config.toml
n_kv_head = 4
d_mlp = 1024
rope_base = 1020.0
extras = ["some layers without attention", "paired heads", "shifted keys", "gated attention", "a norm on each head", "capped logits"]
decay_fraction = 0.835
Each number is 128 + 32 x the weight over the matrix's rms, rounded and kept within 0 to 255. Layers, rows and columns count from 0.

# layer 6 MLP down (transposed), 1024x256, rms 0.0922, rows 595-600, columns 0-255
[[139 110 125 133 196 129 138 161 135 173 127 136 148 208 149  62 123 164 122  53 154 123 150 113  96 125 179 149 132 227  88 107 127  75 184 157 127  60 142 105 103 147 190 188  60  91 134 141 176 172 130 114 104 115 132 143 122 159 125 117 106 118 166 143 129 161 168 110 156 100 137 101  97 130 131 171 158 122 151 139 173 129 112 109 162 108 147 127 103  96 129 104  96 124 134 135  80  95 118 148 138 149 157 111 201 150 106 156 175 133  83 139 121 170 118 160  81 166 168 197 187  92 187 240 102 199 152 164  87 153 175 134  88 105 130 108 108  92 196  71 116 162 140 145 113 148 149 209 128 135 135 161 151  93 119 166 153 134 118 100 109  83 118 127 157 164 140 126 135 111  82  46 105 145 144 148 121 158 163 119  83 104 149  81 110 117 112 118 119 111 138 146 146 111 191 124 140 169  49 154 161 134 139 172  72 116 105 144 122 114  69 136 132  92 152  97 129  71 169 126 125 161  71 211 186 151 121 122  99 133 142 213 131 123  97 161 129  87 125 163 101 188 139 124 117 148 165 139 125  89 120 185 149  87 147 110]
 [156  78 100 151 162 169 131  83 120 126 152 109 141 146 106 122 108 174 123 138 147 145  98 121 118 116 110  46 152 108 110  67 135  54 117 120 137 138  85  87 165  91 104 135 144 128 101 121 164 152 141  92 129  96 120 150 161  91 154 129 121  81 223  97 138 130  99 150 101 102 136 133 199 145 121  58 141 126 123 134  77  92 120 121 126 123 127  58 104 160 149 134 105 167  99 149 171 149 157 105 109 132 111 180 157 156 115 114 121 106 124 153 111 110 167 102 120  98  41 110 106 102 125 170 129 103 148 121 154 102 164 166  62 144 112  63 141  76 141  76  92  79 182 117 132 160  93 131 148 131 179 177 178 143 141 168 145 112 110  90  59 136 150 109 139  86 148 158 159  91 157 137 135 194 112 184 123  98 159  91 105  91 105 144 105  70 111 135 172 101 152 150 132 204 137  87 145 152 113 133 129 136 145 148 123 118 154 186 126 140 120 154 107 186  68 139  85  90 190 139 105  71  66 105  92 109 158 107 105 189 115 145 127 172 130  92 145 108 132 132  67 170  75 151 103  99 180 162 129 123 167 157  88 151 124 153]
 [134 207 126 117 130 144 146  78 139 119 144 136 196 101 117 108 166  77 135 130 120 133  65 118 126  87 137 127 140  94 119 158 150 151 146 144  97  67  91 110 134 114 125  78 183 122 117 108 162 125 181 178 166  33  95 141 174 102 126  80 115 150 153 130 127 136 157 136 101  97 115 134 210 152  72 145 168 124 131 108 119  65 105 196 149 121 150 162 134 139  96 197 127 100 193 143 145 126 127 134 157 105 133 113 157 107 118 160 119 136 161 180 176 111 137 179  88 163 122 150  58 121 180 154 161 157 160 145 145 168 148 115 125 104  79 105 113 152 130 115 135 150 155 163 234 150 131 155  60 145 158 101 168 106 126 174 178 138 110 115 133 143  99 116 174 131 127 161  89 142 119 109 182 121  91 146 147 178  83 136 116  90  89 126 146 113 156 130 113 155 164 143 208 139  89 155 100 129 152 109  97 114 174 130 185 159 132 127  94 120  90 170 124 156 137 189  81 182 115 158 166 141 128 119 123 130 146 162 107 172 110 185 120  92 130  79 134  92 147  72  87  97 143 178 132 125 165 152 116 153  96 147 166  84 141 194]
 [120  81 122 142 144 136 132 164 124 135 111 126 176 109 103 177 128 140 118 143  80 152 124  75 102 130  97 124 117  99  86 127 121 129  91 138  98 130 102 135  96 176 130 111 125 133 153 109  81 137 162 166 171 134  96 160 120  96 156 138 160 128  74 163 121 106 132 128 173 128  73 119  72 154 112  85 125 107  78 113  87 137  86 119  87 134 157 115 109 158 164 126 174  94 141 137 136 146 154 113 123 145  98 141 153 147 117 106 146 100 130 140 116 142 124 113 152 142 127 129 147 110 130 122  80 164  91 145 102 143 134 128 126 143  96 147 129 176 111 122 141 133 158 170 146 132 151 166 109 182 144 105  84 109  91 106  82  91 117 131 136 181 108 104 163 161 155 133 162 141 144  64 147 157 133 155  94 118 119 138 120 126 166 183  99 105 146  91 113 119 124 121  85 154 129 118 132 122 135 164 150 123 139 100 142 145 129 156 174 149 112  73 122 119 111 136 147 139 100 102 130 142 141 124  92 125 119 113 154 103  91  91 125 113 128 129 153 148 148 137  71 121 106  94 113 139 116 148 101 113 169 138 122 152 139 164]
 [126 118 133 121 108 171 134 141 142 162  92  81 162  80 122 177 156 143 131 145 132 113  85 167  95 124  75 154 110 139  95  94  85  98 117 127 142 103 110 145 163 130 125 121 135 111  83 154 150 150 165 147 148 139 159 133  99 174 163 111 138 111  64 136 106 164 124 101 130 106 117 129 100 113 136 118 161 141 106  82 127  93 128 102 158 133 148 106 115 113  94 147 140 124 102 122 129 160 170  88 140 123 122 160 135 123 135 111 119 159 113 184 149 146 122 126 123 135 134 105 182  80 167 168 120 174  97 145 150 162 169 118 139 171 132 133  93 139 127 145 103 107 110 102 125 142 127 107 159 155  91 124 132 101 169 183 128 146 165 175  82 133  90 153  97 168 147 129 151 136 128 142 138 142 100 118 129 109 186  76 146 138 121  87 127 116 107 167 132 108 192 106 132 114 112  98 164  96 131 133  98  80 143 110  80 115 139 121 100 140 176 127 101  92 125 117 160  78 129 126  69 142 127  94 163  91 102 101 142 130 133 111 157  69 103 123 131 202 118 140  89  75  98 194 121 137  88 145  90 141 157 143  61 122 168 131]
 [131 114 120 116 182 114 141 151 172  97  73 122 167 129 118  94  99 140 139 153 122 167 155 167 135 153 183 105 154 134 185 166 128 122 142 115 100 127 119  84 112 127 166 109  73 125 145 114 130 132 138 132 152 200 122 198  81 186 170 149 133 180 208 128 137 149 130 160 150 152  99 128 129 140 177 112 159 119 157 151 148 106 163  37 135 119 126  96  64 106 112 121 115 126 187  82 106 166 162 134 118 104 171 128 127 161 158  91  87 119 143  77 128 151 107 142 118 148 152 168  99 119  83 146  97  88 132 144 117 111 114  94 157  66 147 133 145 171 116 136 137 141 137 123 113 105 116 162 169 172 104 182 128 147 107 136 110 157 105  65 197  86  96 170 140 126 120 103 124  79 117 115 102 138  99 138 192  72 151 123 109 130  94 145 126 104 189 157 177 116 161 102 130 147 111 127 115  81 115 123 115 111 106 141 149 193 116 176 183 178 125 123 156 138  73  46 112  50  69 150 166 133  82 121 142  89 134  70 115 180  99 171 138 110  73 120  84  70 135 132 141 188 106  79 153 103  94 107 135 188 165  80 127 149 181 105]]
# layer 6 MLP up, 1024x256, rms 0.0968, rows 596-601, columns 0-255
[[142 109 126 128 119  99 184 141 120 175 122  80 116 121 156 100 152 143  90  88 150 156  89 110 101 124 121 125 124 126 103 115 128 175  21  96  86 158 123 164  92 121 102 143 177  91 104 107 139  79 127  88  99 137 155 121 132  75  88 120 143 132 140 145 122 167 135 176 108 134 143 121 140 164 146 119 165 148 127 169 126 122 134 192 133  74 150 148 105 129 146 131  92 123 140 187 195 138 124 155  49 152 147 117 133  96  88 159 117 160 139 152  65  74 156  81 180 113  36 190 141 172 148 172 102 144 174 143  92 121 156 160 119 130  94 124 192 132  87 109  71 172 103  60 126  93 162 157 168 176 158 137 112 147 158 118  85 145 172 152  96 230 113 118 118 143  94 152 152 143 119 126 114 149  91 109 195 117  95 111 128 111 154 135  97 120 107 112 153 100 154 114 172 104 118 105 115 144  95 101 122 124 154  96 161 137 111 116 109  94 175 141 130 108 116 145  54 146 128  85 136 143 121 113  69 154 103  63 103 144 205 172 134 133 160 117  88 133 174  84 133  93 210  83 126 129 133 141 139  66 134 119  74 147 153 161]
 [129 198 118 103 122 143 158 110 172 174 133 164 155  96 100  81 122 113 104  61 116 133 109 160 154 109 155  73 107 122 142  95 132 193 113 117  89 122 160 190 131 109 108 155 152 133 152 162  84 148  58 193 151 145  98 135 112 128 207 119  87  79 139  93 172  81 128 124 131 138  44 100 128 140 145 151 110 166  99 122 125 134  92 121 144 157  68 169 157 120 151 157 109 164 130 130 128  85 185 136 151  59 146 175 104  76 105 115 159 141 163 117 146  54 169 105 115 229  97 118 107 119  76 108 104 124 116 138 129 148 125 141 167 149 117  87 148 147 123 127 143  63 128  48 123 153 117 118 146 179  96  95  75 127 150 110 117  69 120 133 119 119  99  83 155 123 202 104 179 111 128 105  87 107 136  89 163 167 162 103 149 130  81 119  83 160 153 148 141 188 165 140 112 163 136 171 128 172 167 112 108 112 159  87 116 115 176 161  73  58 118 160 135 125 141 128 137 131 137 127  98 127 144  81 154 159 112 123 122 149 107 126 121 122 156  51 168 180 141 133 124  99  47 153 103 116 191 119 207 142 171 130 136  62 121 143]
 [176 149 102 130 105 107 177 133  88 183 150  90 158 118  85 140 172 119 128  81  50 117 104 193 137 104 112 138 143  99 123 154 120 117 108 116 132 116 124 127  90 138 138 120 103 132 107 152 151  95  84 142 179 107 128 132 126 172 125 111 149 191 125  96 147 120 137 120 131 149  52  89 148 108 149 137 178  78 121 117 101 139 139 124  74 133 111 173 124 141 163 152 151 140  56 120 104 147 151 168  77 169 102 121 112 103 158  94 116 124 162 134 128 134 103 111 148 102 132  89 124 144 132  92 106 134 140  94 176 186 207 167 108 169 115 117 158 111 162 107 189 149 109 121 127  89 113 143 113 146 118 156 115  89 130 104 122 119 133 122 133 135  89 130 143 143 167 124 123 132 141  82 153 120 112  94 137 131 133 130 142 144 160 111 178 109 115 165 131 104 132 137 157  97 148 127 169 153 108 155 146 109 162  65 118  58  86 154 128 126  90 126  75 121 127 141  78 147 153  89 117 114 123 150  75 161  99 167 115 114 184 140 142 142 105 134 111  99  96 135 116  89 133 127 184 141 134 130 145 118  66 124  85 142 144  94]
 [146 166 120 128  86 111 122 133 110 125 152 148 117 164 153 154 163  85 150 143 123 131 102 154 129 124 142  97 113 118  63 133  94 108 108 117 134  74 178 126 100 165 139 164 138 145 125  95 136  46 157 167 138 130 151 133 108  96 166 169  89 211 129 139 123 111  91 118 111 166 128  98 154 131 118 132 133 108 121 112 173  74 123 154 165 164 119 164 116 170 157 164 117 118 113 142 114 201  97 195 115 135 121 135 169 131 118 143 118 161 182 112  75 132 125 101 151 125 127 116 165 159 145 137 112 152 127 120 112  83 177 118 138 150 161 135 122 190 137 102 146 155 125 126 102 114 173 160 167 133 161 130  96 140 154  82  90 138 138 127 147 129 175 121 108 139 113 197 125 130 154 160 154 143  84  99 139 146 136 165  94 160 158 136 139 156 105 115 138 108  94 138 169 117 148 122 150 140 105 159 133  86 166  59 106 195 103 105 139 111 117 128 140  93  95  97 155 147 161 109 160 185 109 114 109 186 108 154 168 144 184 157 152 223 163 127 142 143 135 131 191  89 189 107 167 156 135 130 127 143 123 122 131 142 147 106]
 [126  86 148 119 134 103 114 137  88 141 125 128 185 128 215 161 201 120 204 122 116 145 177 141 180  58 107 134 135  92 132 123 124 188  66  72  95 135 166 116  83 107 137  89  97 179 113 131 131  88 154  63 141 163 138 132  91 154 196 121 145 110 143  92 107 121 106 118 148 114  80 138 123 189 129 121 138  60 168 188 170 142 122  91  82 194 116  82 125 158 131 151  88 150 116 115  68 152 156 151  75 121 139 109 113  95 173 104 141 142 137 132 124 166 145  98 131 175 159 149 115  81 125 139 199 142 196 125 127 155 190  50 130 150  95 123 141 109  89 178 138 188  52  78 119 107 177 137 108 144 170 124  75 141 111 138 117 199 131 120  79 132 116 107 103  80 144 131 115 114 134 138 141 124 155 104 178 116 141 105 140 187 110 115 115  94 134 134 137 136  85 122 174  96 142 119 124 140 134 111 124 138 144 144 183 131 160 104 130 168 133 125  81  99 131 159 167 126 109 158 113 164 173 118  92  89 168 118  82 137 123 165 136 116 123  93 132 100 130 179 178 159 123  90 141 140 143  86 121 139 124 161 111 147  93  86]
 [109 206  63 109 133 121 142 103 110 112 144 135 144 144 170 179 141 140 175  87  91 101 118 165 145 153  81  80 112 186  68 107 173 141 129 121 114 185 124 151 134 112 136  97  82 154 115 105 164  85 171 106 113 108  93  82 140  88 160 139 142 148 143 139 199 155 117 161 160 149 142 114 202 160 176 107  87 159 161 104  80 138 120  95 180 127 184 161 165 105 154  93 147 107 130 128 138 117 111 164 144 152 164 157 173 139  94 185 151  40 131 118 128 131 149 115 187 136  97 130 100 114 100 175 100 120 142  86  88  38 110 111 118  97  87 103 134 179  92  96  99 156 115  90 124 115 155  84 108 102  41  85 111 138 120  84 130  62 105  80 140  90 112 156 146 121 112 217 137 115 143 115 121  92 149 129 129  79 153 117 139 191 139 109 144 138  96 181 182 202 144 143 155 109 169 117 173 126 152 176 101 123 148 119 139  84 111 123 102  96 104 151 123 154 115 162 157 120 171 151  98 134 157  95 119 130 133 162 120 124 119 116 150 104 127 138 135 138  96 125 101 120  92 145 123 127 127  92 186 170 118 134 124 117 101 115]]